Weights of a small GPT-style language model, trained from scratch on English Wikipedia.
Training: a variant of SOAP for these matrices, 393M tokens, 8470 steps.
Each number is 500 + 50 x the weight over the matrix's rms, rounded and kept within 0 to 999. Layers, rows and columns count from 0. Numbers have three digits each.

# up: layer 5 MLP up, 896x224, rms 0.117, rows 560-587, columns 0-111
# down: layer 5 MLP down (transposed), 896x224, rms 0.13, rows 560-587, columns 0-111
up560:520516514512547481438512420468564477511423557564502436476555442523555465547525513490456449459563442477458462469489495510582514488542524499586550499495519538518489504473497508476590562487441495529487541474534487512459503533479536505478442454569451502544534495612540522513544498409475603470489416503494499497511551456493472537485449478459
down560:451567483434442504567463523492454500454611442416492551530519559511524480445497540465539465484420508483491494554534515495449487528486506505444438440467501467491486503502529489481398465496521455508556447538455466514558510386503473517565539495414512476464514542420476485500424517505490405473462561496488530536465495538432529436440506489488
up561:609578436459583523488559542471485550423541558536464563487344572500489464575552367480430587470443576429565564463529543442445583551419545537489498477528451592520489542539481425506539398455462522497441540497419474452482551585447500387478472468477468535413481537498496423606556463486401608455544544503444516613379553582437542528498512496462
down561:489528541508444608544463476535475563522471392521587587388519492538525545507555514629424549433421480499623550452516526516651385551546407503514547418474500436436536486434556490510382579624459513450623372562465482457546452505393455534504538469430499509531564518493535480508568509481534502551563510429522518500573409505575573425538455478530
up562:549638442477492497494517502495451456492422524444465408536536454499496517576511549490487553525475573438584545414525493519514524480495501464610570530589506461437480511568467578519518581441615551479484536513509430541471491480476485449454460498503488615526518456530534419490553477509525513494472486535522517513420530523462508536523471514488
down562:509457589500483432471392548510408526544464554546579600468481486528524543513478444454470499584532417579484474486498457498522460500535540556538496529439471524520493542407374506381493487526474554506493529504420487601460525547504439487518534515517423533514475515460517505500420440571617535535510465495569543503532455519504518585446516470464
up563:482523434549502457536449583537512504540593528540483562504537440440439538509521483484513534477432463497604525579562509551426515538469394460447474443456456508500491465498510528495474545593548478532493544546504429585496478508422498617567564505515510565613541400559534615467370527485473464504519457439508521536476493534425479404559486527416
down563:487448474456537542420508577524410441491546492620505448502463515493497470475532549529575468418479575518522486588544404514516469448469507518485612466600563453501478561533439520551570430432454549577559556469473606583488560465539515499505575522500452489473501486571517439535474414488500499441383501503598476528553498469488452545511447530452
up564:522483530492469587635533518554467426455556469453626444562567461556629487469517445514452513571546496487522534580524401504509527493498520557559531411530452400365553500342420487504479473496546474420502536561484518505464366473448511487487510488434460491427598466588567471540503419392446548532463577506537542533486550545407463455452574481415
down564:558546440574505396508455564429534542563489553518486560444425490411422459532456511470526469488422522502507490445525525495413484540592431484463497505511553523529563479542508515584520508420475548506521441507585522556456664576633469550519437495538487454503459521500491501428488499620464490474581491566426478548576514545462550513551470496534
up565:475501436449499541586467410525372376535532489507494537602609575565542617589535632555533416535520457478521395412447447482517554541563463553461509504453582577485458471394446571484493487549555481500501540386550483567494613509461475382458415548606525495514567441507422439513518495513405579408504492471540499581536519460432452538492534444529
down565:514530522454488459385493447472571483504541453507454511569454501505492487424484625510478544486459493467551541515444507662585438557469490446494461499483475473504441417490450409548540411495359595486567487480545551470553550542593462473538564539467510546604550494514383500534410477523500406502509635490374459498445522506455522415486504539442
up566:478532567516459575593529449483448527445530537497472493494494551405504510557451507524351503483522510490483508514471474461527561551505493554452534494493574461411493505550519476480457481431459459521521550501513497430429585480584543598548503517438408481446500463494477480522511418509518350553561466427505531398493442573545425478566543538459
down566:490435481537496420506463594436488424502520511505520356404579535467488513440488502508523408472538567579496571485498519470499542550531473552605631464467440448520659543534472551511467498552567483551481476464546582489491460476467595388444483585429495443463558466498544509400501356476521465403500598576478436464533552503592501474496401500379
up567:509456539531508531535571439467486591499519538586479507536459476579483479494496500491517449497518489520563452508531468560552426476403439525430521567378585465462545503490502534580546510557436507514509524501492446554563485493511584411471612535427529462478482514570523576482521573472498548492547449481414612505558531451434567488508502507514
down567:571461528475427494489572546504527461539464556564518484478470547464436535606466428526415537445461588561546524513503535425482466520518506512610525420489480591469536511503444555429467483497463481511463415454393481489465557611488527478486560455500540455568573419481507522528531421525555500542502554413416526500518554480485455445522586612565
up568:402541559582481567562507551549502410453551476562583487462481638488484536462412577520400484391420469337487543535413445510414492421430521383447497583579498520553429531512514418556505426305505437424552513501489519594477465601479385583605513442508485391483480439458568596345520517578617518636513412571519463615493476605393506506501557479514
down568:421434508593494510450564584528568540472465597473473575592520467566515555461558411529296526470456370542421398544487519462510497499450475562471568511512615425527556514352530500486470485558492411453503441493496521412480408454529496561510511523469524522592510417426491652544534476499634491539516616495556554561492485498533389504540493506435
up569:532522434480582405440485501529476440503473491475502483573539478436519405498551464519537466543491481475554506504492479532528550548468444480447520475579429517608490511456542546501573545578452504498498542541481378491481468504385515458461524540487536601518523355434585467455507482440508524521582471545552489498575430583480495515465515458465
down569:501503547607532519499449550474487454494482565494563594545490454516501443495569485407511488499409435547502531464480554537489535464507546518484537530544416462490496485484523546482512491474496433425588539483485531463527516502498541484511510483470429524517476486475532525482512445513486523535514579508385497578512610535516483482528435540442
up570:521482499509470474454479380589509531432510527461625591423482482493506519542440473536620478468502471491567435484448555428382519480470531525560557479391467568530389513519491525496538544524572526488442532566517470490460520487507498538453433544471488501505473575467482551422581574491498483509416573480485525503523485431519529439470599467552
down570:515541464574601534403411545444440448533437479502456564490451422497578498511395403500497636520563503518537473553535407402501428502515496490469434534462509440528615474501496371476502555519492525425555543503492472564527575508421456469528553570596523422472589442502468525452521535434488527529515483492527538450668561572557474563486543426471
up571:531578506522364433437476528441506413399599575503497505519527513573633502580414497464438539447509512430502452600545536530525501432535488473411413524587431589428541533410524447490491512526540524469501442483537505530627524511460624493488409625508538597531472401427422542487460543537525524428483513514458619587457494427491404596448513479484
down571:589566492468537454576539494450491492438488509517409547533476440469472532532510580438501715485447557391514344502522468405630557514492483503457420539502529489516455469426516589443479495528475435553693555485520413366598580369504481496487516512396550449518547574501506576610440488490553511475436578447558424488437508524508500427554517389472
up572:415518532558458479406576544552529443521438501514497520581458481533367461546450582454502485437510520470602585396460482500473486505479457490438545522539502453590530488444482439498415476534489445612448464467554530531498496508508378428481508527485432455517528508590517454492574470541556531439463486533566489430453475513410495439475497474468
down572:526511507424532517557445483449546448438547597460446527487512452572536429472558527542455500533581489538520485505561518515537475440400448588471487624426451563513487556503522503457472469505465410443468505409515497452446587545514460518489482490573498560557607566478480387504472421465420521478500561545511619562559502421458607498415521482552
up573:467502492499464512401565441473453519486494459478480624486489575501521570444518446442519471578498539491492508552430616458506486543582466445470514504432496643469495472442498560543479467536520448387434492447528495554389475455447502543553461655453561548481583565406544503440534517429433410509608486484631406560422480512444555471538534518619
down573:370546594445551452446542600530547447460524371503529594475509443487552487454462529519426495495490478520549528419533486495586503482530497467571511489498505417498533432406557397564521515513402452426554545521527390430462469530484575650531495466489477504479497555505440501511489554467435477513430520555559399549574474562443592609441463579542
up574:440483488488516472568505460481430502387506451505504524522527451524436530436369548444412525453476503405513578552515552441557444543475389499613527528510456518488482461557525533413493447561449433445559448486519517554476545487493489426491448507540504436481514482475537506594452490481532451529558464373451530520518541418416364465528472567458
down574:563467492521507484496479496507566502612463626521519505684418476459590442517571621521504500590480468459513478436417535483596650467522436478530503431537602501503448505553559467435570623542548547529516441476549494497484511468468533489416439447491521509513469482420481606520500515495384476492462544520563578551460499468407387533523560494527
up575:534563501471471532512462451518437485463479536573527558510541548550580497473496563402505543452457542526557533513565427473480404512540397572640543437497495508516508527511648539522608454500461467560477468467536454467502537563498530509542488493411471539432493504492500477441465512543548448473534432460525564507525509486543495440549440511504
down575:568538510597555467535456474451340503552529549499409545445453466510536582488543569444396457465545451519535570580468571559493496590545538530600510517495439466454444630527478525552448480473507486549559474409471456530528472503532571512503454579389421501468479534539566514437551425538509581445542562484602558449502383537459434507476478515393
up576:495410451558475527419483453521530466538525446578491434475583522476500515531542573419564443554506490523530476490474472469469484514456506506482552458464466446474508381535550575497510556507475488437568510459435513417521473463511518494438550586426520459454441508538401464517496508484476447504529549430526506582481528441503444462426478443493
down576:478481471512527533505557495575495550543509581506574503513526486474493520531467438512483417513570496440546548530460474463500536430510493493552482523425509526557505543444532473572540513494474560457449629421521532490526480544503502538465429527559497601510532533390567542535480479498457575532495427502456624498534498468476513492426454438473
up577:503501446516500538499573517430471522528675578547426518464474521529478562508433394478487412500470485490552524517517500522517492521489453488512462484516568600551570383516525546421559507506514369450538455600551480484590495424501395463535538520461463542516529464478608607510587523437479391462553453393562510551431512498505438663457589598417
down577:516571531544542442427531462536516513510510471490416536508489496519468612461501471424496500391458502491556523482521511510534571548487491490523507488440480521545490446586526421498555435564551541590511477473524507414496549552494592504565481446504494521496467659539484553444528505538444473540516655524464463386494542412396519518501480442496
up578:476509529469474556537447457461521529470554539489464443408438515522540479448432399529461539494563445461548482467501615531536536526431544496525534424567493532563413512441536498508501493473552413428471481428409462496584568484502607465502527534462383389516527534363460464397573425520513494513475409474477485554441502538599524488503463575579
down578:466568491553525594457407311506376487448638482540547427490443483534559499497569538558507541512564482443558589521509472460548548574541468518397478432502488462517500474493522505414564505493539561496449493450527522410471386611504386389430352500451453487476490480469533438600489445547443483410521526441540489531512546513517482434489549434510
up579:450527485506446478601532522456497473516455481480558467521560441588506461482487436489485584447472539555551508474429489508499571517543429550487509526485540479466470561574478511460437513464555501545470539462564480424615456457413524531524474546528587441448470564461520493425564551519419490557480451499530496494572515526567581522610549560478
down579:537419498447531569508492488464481487453505457458504401438517595477554449524495504408463519612426536558436567459465563506553454468430442510506553617453505480486508575516416536509438442380502463431412434458468527511608495498534527475480573519392427454446505476480493421545434465478445479528532564493453471526517497453529559457495472514490
up580:517584477543408470522533417490501479550451453507360566522550410526461540437506482537437530509498493532541438542607453547430490477610542519439517534560544578443434492577555526511507471532530513536573481525431446447549445496495503498548601587460480553551472512490561556515443408485476548468455562547534422461437545397529477493485382513508
down580:529492469554521383443515616540611509447489530464507547490403452480498527510477532519466486544484535410512540497537471430489432445524443512593508471327461525463581490514399454518556503548513460363467574509574532511548520525405473537452517474540477570491453544522486473433575472606506538496472443549504489399608475542438546511517491484494
up581:548484431442566525477582521478471471456563523521526602531459462521593557525488508487415595457352539530460484427517593446463501525472467423512499457541419544521473480512565376507557547436550367517468517484500566521440560465511431433495416553386505423480522486548508471470512395478532487434622549447461568523517537594461505553561553545510
down581:548487417502537462417495480483431476474432490426439566595451487438426463530507485391552506482570504598462438499496449432535410441470457491546534483518545585544462468498468504408472475449514531588476461558472526572415584486613531481505442524389579535414415517531402513517550496575541557539523438492530464425527508498594426568541505573556
up582:527513484525499528568616476524574546484479526545456469480626521489435444481505517473444393536552543502483556423552505557572487473490522453554487473536485576464484367475436546428537431484565459529489507481448538531554481530488438567558403575493438476477485499525575541480483563449511490535487431535473518476547452440483543602431460481530
down582:399467498524631441476513454545581472487547463384515482451494387422577590500431456515493509447456467533525565542499492523460583533510550533441484495488476538513529524541425394456529433502578457562474473479523472450479569519419454473513446488535567509487501505462553548494482453459428519552443567568535496577517465469540463493487510496429
up583:604520540470468498525555504421483556483451522491547499563567472530471471428537489561443574518506529503515492473548497594482487484481486484477480467515457514460421441464484535481563524590521505508528507497497551455518513476540469449509562472539484422512411489471424427457486478572459431436427588528423554470528412453538599474483496545488
down583:508510541437435566567501396428474553617487530531465543525514512450481488535453465441521595529502529503432560497523527536486481570476473481495489466479479512521451476420444505525504583570506518512505526545565447480552492413492525478476537472495536442522555499481389506466500503607506448470533377553529545511498457463506503473513398502464
up584:581618468511516488485488457531515447554506463514552528447589462485507510451538502543488458551533539523464470487440530449433462485437524527483410493551518483539508464548471503554471466502525520454548436489535520504404398487528473491521437536488497459471549494599431520536499497594410522461575495402491490504463539552456483556510541502549
down584:399461528559534450592498439466432510439559472552406546389459443468480529521479488515474562427417476553506487591434511466511553538550618466450483479540430422519448536532510494451464489520462480554526470506532452488544519513444438499523490469437581515493457534494579501469552465368559487464486488591494486533430504530607420450412585499489
up585:481539460534472434417444496580474527482483519479498492478507492433482412421599486472433594445464450429467525547424505446459446537487366486621566481564529583512481549478418569401459624434448418547547542468504509493477445518411471572477484510444333485515567524538460555531619540473530479630472491429402599564385519548431407536522519621544
down585:516492500528461506478528393612514610540499516571503588426517508431408586491466561473553513441555541366469500473383565525623539463365464533509551597440462581521491573444525419613491453552443502525452483550542523481524539587541478570555454512619522499489521521522581458458475468524490428474492505425471476529534436561425564533525467539519
up586:584425478516524487484493446502549438471509596484519466511533581539483472523498494572452462519487487486584379512579475483468530479540502459498475584553550529487467499560514570513410417502529493530489517580503470591478512579561468407524515512493428461524562549467495527501483453504445542430391499485522491487520522550506486557474481481529
down586:498490537470466468545402526438393578461524545519581561448472476505537514550591434472444574498484520551462540450414536503535403574448474440454532502546504470479539529509499529576437483471470596473604456472438515546529462478432518457555419566514417537525534452447515483415594517476477460485571580557507495591567488526487574513505434454518
up587:514509543512539411448458397462519521480426479509503463506416546636444500472479381501508475594517558458463494532547538496514576498510486437612404468513596425426539505437641555538406502516494583609490544529483435500487511452522503465469487555529463561385591591551508600603453494530450496547515504425572438529528505447513418533485564607500
down587:498517506487470568533504473497501447540549485517599465494534475486474492487563476451501493529502486511541494526530521478510521528485494475445528500496513552527487478535501501506510518514509461446472504434497541540480533517497469447537475473536493508531433476546490498522503523484458481503558522485480470539483519537523504533532476470533